Weights of a small GPT-style language model, trained from scratch on English Wikipedia: width 128, 1.89M parameters.
Each number is 128 + 24 x the weight over its row's rms, rounded and kept within 0 to 255. Layers, rows and columns count from 0. The size above them is the row's rms in percent of the matrix's.

# layer 2 attention query, 96x128, rms 0.208, rows 0-24, columns 64-127
size [ 84  84 109  86  95 100  81 113  88  86 110 106  89  84  95  95  77  82 131 138  96 104 102  98 111]
[[146 103 140 128 124 107 137 131 130 155 159 154 139 175 145 140 175 106 108 120 123 143 129 146 114 127 153 145  84 156 138 150 131 113 101 135 170 110 160 127 116  98 151 147 106 123 125 120 144  90  95  90  97 159 126 154 122 146 128 110  85 103  94 151]
 [123 112 150 116 128 105 163 104 123 103 121 184 135 106 120 109 137 133  72 122 130  79 118 101 154  61 147 142 142 120 128 116 120 115 110 135 118 125 151 111 143 127  76 137 150 128 131 128 134 114 163 111 110 117  94 131 146 132 104  72 103 102 146 153]
 [105 123 131 156 164 159 132  79 103  84 153 109 145  98 150 158  82 119 114 151 130  96 125 124 175 136 172 136 140 104 120 125 158 149 100  99  81 101 118 150 108 171 122 114  92  98 131  96 113 121 127 147 129 117 115 127 139 123 111 114 118 102 137 124]
 [140 124  70 126  95 142 120 126 101 129 145 177 166 127 117 138 105 130 116 124 135 154 116 101 143 130 127 130 110 129 119 100 121 126 129 131 101 122 161 167  90 135 108 139  94  99 144 135 127 144 140 130  82 141 135 134 172 133 129 127 146 135 180 152]
 [111 148  84 139  80 144 110 134 125 127 125 131 122 152 124 113 157 153  76 174 109 117 154 107 154  90  70 142 190 108  86 126 178 147 144 150 119 174 111 139 158 150 133 173 107  84 157 145 100  91  92 113 144 161 126 174 148 102 144 112 134 163 114 158]
 [ 80 118 162  92  87 150  80 111 146 145 127 139 119 161 100  83 140 133  59 136 111  96 184 114 124 120 110 122 139 131 119 123 142 110  95 136 118 182 156  94 151 152 127 137 156 112 134 117 114 118 132 155 108 165 117 161 143 108 164 138 114 179  93 144]
 [139 100 152  68  97 104  95 152 132 127 109 160 103 142 109  94 126 128 109 108 101 140 142 126  91 107 114 159 159 129 124 126  94 101 154 168 171 156 138 121 129 110 129 135 184 151 112 144 153 100 150  86  97 189 119 159 112 134 122 149 129 153 127 127]
 [122 119  55 162 120 164 115 102  98 136 131 129 130 105 136 168 128  94 126 102 161 140 126 117 143 148 165 155 121  90 120 122 113 136  64 142  59 135 141 184  95 150 129 130 135 112  95 116 108 125  93 111  90 139 142 130 160 114 141 117 148 146 123 136]
 [159 115 193 148 151 136 121 144 115 145 127 104 118 137 144 103 122 162 130 149 142  93 128 131  96 126 142 123 145 147 158 147 136 156 137 118 124  98 113 133 147 115 172 156 139 108 146 128 149 122 101 171 140 130 125 116 121 122 140 123 108 140  97 170]
 [132 106 101 151 101 111 122 117 129 143 125 140 148 138  95 140 123 150  96 139 111 117 137  85 140 129 112 105 141 162 124 104 124 115 187 134 133 163  85 126 120 108  90 128 129 122 145 125 149 145 153 118 119 132 122 111 113 147 132 111 138 102 174 111]
 [ 98 110  55 138 126 146  92 117 118 125 144 109 121 117 127 113 148  88 149 103 154 120 118 136 133 154 172 159 119  98 141 148 111 131  81 118  90 122 168 133 108 149 170 122 112 124  85 120 114 150  90  70 125 148 151 119 139 128 105 151 154 149 125 134]
 [138 145  97 125 124 129 168 141 158 145 150  97 126 130 146 133 138 132 111 134 135 155 101 140 125 151 120 123 131 113 134 168 105 143 105 103 134 151  93 122 149  92 141 113 105 156 121 118 114 102 173 160 110  90 122 108 135 140 125 134 126  71 116 157]
 [151 112 118 145 108 145 108  96 105 144 136 146 108 124 117 130 129 130 147 115 113 143 139  99 124 125 139 116 171 113 140  99 162 142 149 160 115 134 154 137 131 157 105 138 168 130 102 146 133 158 109 146 113 175 130 116 162 108 165 149 154 190 117  69]
 [118 120 131 160 140 128 126 145  93 126 138  85  84 140 167 128 145 157 135 131 163 101 123 115 126 132 135 125 142 125 158 137 149 150  72  96 139 136 155  91 158 151 164 134 138 148  89 132 107 157  98 137 145 110 138 104 119 139  78 130 160 155  75 129]
 [107 128 137 122 123  80 174 159 150 126 141 107 146 141 155 132 133 155 123 124 143 117  92 141 113 112  99 105 131 130 132 164  96 106 145  86 153 129 116 115 158  91 142 103 103 146 127 103 126 113 165 132 169  84 117 128 115 156  79 128 157 108 138 161]
 [177 116 134 140 131 148 126 102 104 119 115 107 111 129  88 122  99 130 132 145  83 140 153 155 128 172 118 143 148 163 160 129 148 146 119 145 111 104 111 105 114 165 130 137 176 150 126 147 138 129 163 146 143 159 159  90 113 127 174 146  99 126  71  76]
 [103 138 112 105 101 132 145 116 140 128 136 127 107 115 127 135  97 126 152 146 147 105 112 140 134  68 151 101  86  88  64 135 127 138 129 110 120 149 136 150 138  77 115 146 112 126 146 133 123 149 142 117 103 120 107 162 154 120 123 165 190 171 201 150]
 [166  99 115 179 114 109 125 113 100 128 146 108 121 150 121 133 145 156 118 123 115 116 156 141 119 147 109 107 184 170 192 120 142 119 119 136 130 125 134  83 120 148 150 125 148 126  93 145 129 147 142 146 162 142 157  58 129 185 150 130 164 130  95  78]
 [121 161 138  94 113 137 156 163 162 133 122 177 104 128 162 102 138 139 129 100 101 175 111 139 114 142 123 150 104  80 109 169 143 110 138 140 165 156 105 179 138 113 118 142 126 146 141 122 145  89 121 126 122 132 144 144 132 124 125 116 113 149  96 113]
 [135 139 105 159 135 126 158  92 115 121 134  70 141 104 127 191  85 137 149 156 186  60 128 112 144 112 169 125 146 115 118 107 138 140 112 108  72 117 154 135 125 149 151 110 127  98 109  87 105 139 140 120 145 129 117 108 155 113 134 143 165 115 142 139]
 [105  88 119 172 126 140 115 124 131  98 130 108 147 129 124 131 121 159  88 169 150  95 144  72 116 107 120  82 155 160 125 110 117 138 148 105  98 151 115  92 150 137  99 116 165 132 129 136 133 174 131 116 136 141 108 103 103 140  93 131 141 138 150 109]
 [122 140 139 171 115 124 159 128 103 143 101 140 147 114 132 163 137 145 109 139 137 127 118  68 145 152 107 132 176 124 115 122 124 139 109 156 106 119  96 161 117 106 109 113 153 106  97 125 145 106 132 112 127 133 115 121  94 125 150  82 119  70 121 131]
 [110 136 162 104 147  96 161 110 124 145 100 101 115 106 131 141 143  87 162 112 152 142 131 161 117 126 135 133  99 101 112 148 126  90 147 138 156 109 111 136 112 134 113 127 185 144 138 126 129 106 105 113 154 121  97 121  98 120 140 111  78 154  94 104]
 [118 141 122  96 125  90 132 144 135 129 129 168 134 112 113 128 147 124 108 101 141 193 119 154 154 120 146  96 103 101 113 147 123 123 139 106 185 128 122 127 133 110 127 114 124 149 124 141 133 146 156 127 104  97 111 158 161 150 147  85 131 121 122 159]
 [135 114 112 162 134 129 131  93 118 124 121  80 117 136 136 141 102 131 146 127 122  62 142 115 121 121 106 165 180 138 155 120 132 119 111 132  76  98 168 107 131 158 166 125 161 121  90 104 112 132  86 123 166 141 127 104  90  88  78 149 138 136 100 115]]
# layer 2 attention key, 96x128, rms 0.181, rows 0-23, columns 64-127
size [102  91  96  99  78 105 125  89 111 105  93  81  95  91  83  93  88  92 104  87  91  96  96  68]
[[147 128 180 138 123 113 124 129 129 161 132 131 100  98 123 173 137 116 123  58 166 133 120  98 134 149 173 121 128 156 150 124 144 132 147 159 117 138  90 127 110 154 125 127 135 128 127 133 137  91 122  93 193 113 160 142 101 132 111 130  97 165 129 115]
 [149 147 106 119 125 109 172 141 131 132 107 147 151 115 123 130 133 100 104 128 147 138 132 147 128 154 105 165 122 173 164 107 103 151 158 139 127 105 147 137 104 133 130 175 149 183 126 148 143 118 152 143 195 144 129 133  89 133  88 118 149 114 168  91]
 [151 106 122 117 164 125 158 123 110 126 139 135 175  62 151 167 125 134 130 102 123 135  81 154 116 156 158 135  81 168 114 170  95 180 104 106 137 124 138 151  92 110 122 123  96 155 121 135 134 152 128 143 107  90 128 117 129 151 168 123 134 115 137 106]
 [137 136 116 117 156 109 163  87  99 107 128 119 130 100 115 131  94 142 188 123 121 132 126 151 114 105 142 159 159 121 124 138 118  87 116 104 126  48 111  91 114  93 123 127 127 122 111  98  98 126 161  92 179 116 119  94 135 139 154 136 120 140 114 116]
 [119 143 135 147 132 164 137 124 129 128 140 145 137 119 135 156 101  89 144 111 125  95 133 135 103 153 103 191 100 115 136 120 109 119 112 139 103  79 143 109 140 136 129 132 152 164 111 126 128 148 131 139 131 157 112  88  99 141 148 106 160 115 133  96]
 [150 143 132 160 153 131 141 140 101 126 114 144 130 109  82 131 149 117 140 108 159 134 122 126 138 143 114 137 137 176 172 130 139 116 174 143 158 148 114 153 135 135 136 134 175 155 151 187 161 128 145 115 197 115 139 143  92 167 121 150 113 109 104 102]
 [153 122 145 145 110 123 111 126 112 148 109 137 119 152  67 120 165 132 124 126 106 137 135 123 101 153 109 118 135 165 165 126  93 105 123 144 146 156 141 108 151 150 135 171 163 160 178 188 158 130 122 131 147 137 101 143  91 142 123 123 119 138  90 122]
 [132 107 111  93 145 130 180  81 112 113 120 119 117  74 138 154 136 133  95  69 126 178 108 154 122 119 138 107  59 132  88 129 143 140 130 126 137  80 119 136 107 127 139 127 173 113 120 145 116 130 144 106 157 107 132 135  98 125 100 150 130 133 128 127]
 [104 183 102 149  87 103 107 130 148 133  88 112  92 171 133  94 127 133 126 168 144 103 168 147 144 126  79 134 143  91 117  97 118 106  96 168 101 189 143 142 178 129 115 103 113 109 129 138  88  95  91 145  89 129  96 169 145  96 115 138 119 130 148 159]
 [149 113 129 144 166 134 159 109 101 133 146 119 133  99  96 156  91 143 187 134 135 152 125  98 114 134 118 147 162 155 164 112 126 107 147  96 140 107  81 114 111 115 104 122 127 155 140 102 101 115 136 123 198 130 159 104 153 153 117 111 116 171 118 108]
 [105 115 139 103 109 106 127 102 147 110 116 143 104  92 157 200 143 118  87 119 125 160 126 142 120 115 132 100  53  97  74 115 157 158 119 178 128 112 106 149 102 148 130 115 129  93 119 133 110 115 129 137 123 107 133 144  91 132 105 157 138 100 135 119]
 [137 124  93 149 107 185 124 113  95 139 119 120 123 126 122  89 125  87 118 123 147  96 149 140 168 154 130 151 100 144 140 123  93 137 120 108 130 143 161 143 139 113 153 177  94 166 159 141 125 127 142 149 117 163 118 149 116 136 117  97 147 161  96 145]
 [126 121 164  98 168 107 161 126 126 105 130 138 140 124 118 105 144 173 122 135 124 161 103 146 116 124 144 103 125 182  76 133 141 149 144 134 113 127  96 147 138 136 116 134 178  62 144 114  88 130 120  79 145 112 133 137 132  98 147 125  76 143 120 165]
 [120 159 114 148 129 129 127 110 209 173 107 151 123 121 137 112 124 135 132 166 123 113 139 137 158 137 119  99  98 174  91 119 113 140 138 196 140 172 145 154 159 120 157 113 157  74 137 150 110 145  82 118 106 135  98 127 154  98 116 119 115 107 168 136]
 [117 134 104 115 127 181 119 157 121 118 136 132 115 154 112 124  96  57 156 164 143  77 160 105 157 174 132 132 116 113 154 116 106  93 131 112 146 152 143 124 167 121 173 116  91 155 136 105 144 103 124 147 107 156 160 117 153 160  80 119 170 153 124 100]
 [145 123 125 103 144  89 146 124 111 136 113 131 147 143 123  82 165 193 129  88  99 158 100 113 106  99 125 146 131 164 112 131  75 175 126 124 144 186 126 125  71 144 106 175 114 128 168 122 142 129 104  94  91 136  96 161 156  91 135 123 123 150 135 189]
 [126 157 155 130 154  84 111 151 129 139 139 125 116 113 144 128 120 118 173 124 131 111 105 169 139 151 125 116 127 132 133 117 123 102  82 120 113  91 117 158 113  59 168 106 147  92 117 128 110  98 147 121 139 100 152  84 154 121 115 136 116 144 137 102]
 [131  95 114 111 154 137 163 120 162 122 150 176 135 133 101 134 113 179 114 167 121 145 142  79 152  84 139 138 136 168 107 104 113 164 155 153 147 144  96 117  96 133 123 143 133 127 164 108 111 145  97 107 131 153 128 164 156 110 118 120 123 110 142 175]
 [135 117 122  71  97 145 148 158  92 109 116 131 142 135 134  83 157 103  62 103 130 116 127 128 129 115 136  96  84  94 109 120 149 135 126 138 109 163 176 124 129 153 175 157 107 119 112 144 127 135 134 108  89 120 143 141  99 114  91 139 129 152 154 137]
 [161 167 129 109 161  94 116 133 124  91 132 122 111  98 161 142 133  97 158 125 148 170  82 148 118 162 151 123  79 129 105 117 108 150 124 130 122 128 112 157  98 103 163 122 138 110 145 130  98  91 145 117 143 105 148 105 146 121 113 146 105 135 138 149]
 [123 145 161 150 164 116 151 112 148 133 156 136 120  98 126 176  83 163 186 143 134 129 117  97 106 133 130 177 156 190 135  96 116 104 140 115 138 102  69 126 123 118 106 104 105 138 160 112 114 125 137 128 175 115 150 111 124 125 161 135  94 150 110 114]
 [146  91 148 114 143 115 173 137  81 138 137 124 125 106 105 135 120 115 109  70 175 137 123 108 136 137 146 154 132 136 153  87 136 105 146 151 132 113 121 104 134 160 101 183 109 163 139 120 129 119 140  94 158 164 145 156  70 168 115 138 108 160 121 127]
 [ 86 135 131  76 133 130 117 143 118  89 134 151 149 152 134 120 130 115 107 108 120 120 151 100 122 174 148 129 115 122 119 106 109 152 157 144 154 195 105  79 161 166 118  92 112 177 158 142 154 142  98 115 117 109 154 146 128 170  99 154 143 148 148 111]
 [125 110 167 144 139 114 119 105 114 145 116 112 145 117 112 156  99 154  98 102 171  83 165 111 160 146 143 137 125 144 131 114 142 103 126 136 137 126 116 112 130 129  91 135 120 143 100 142 156 160 128 108 151 142 141 148 102 175  91 118 163 159 135  82]]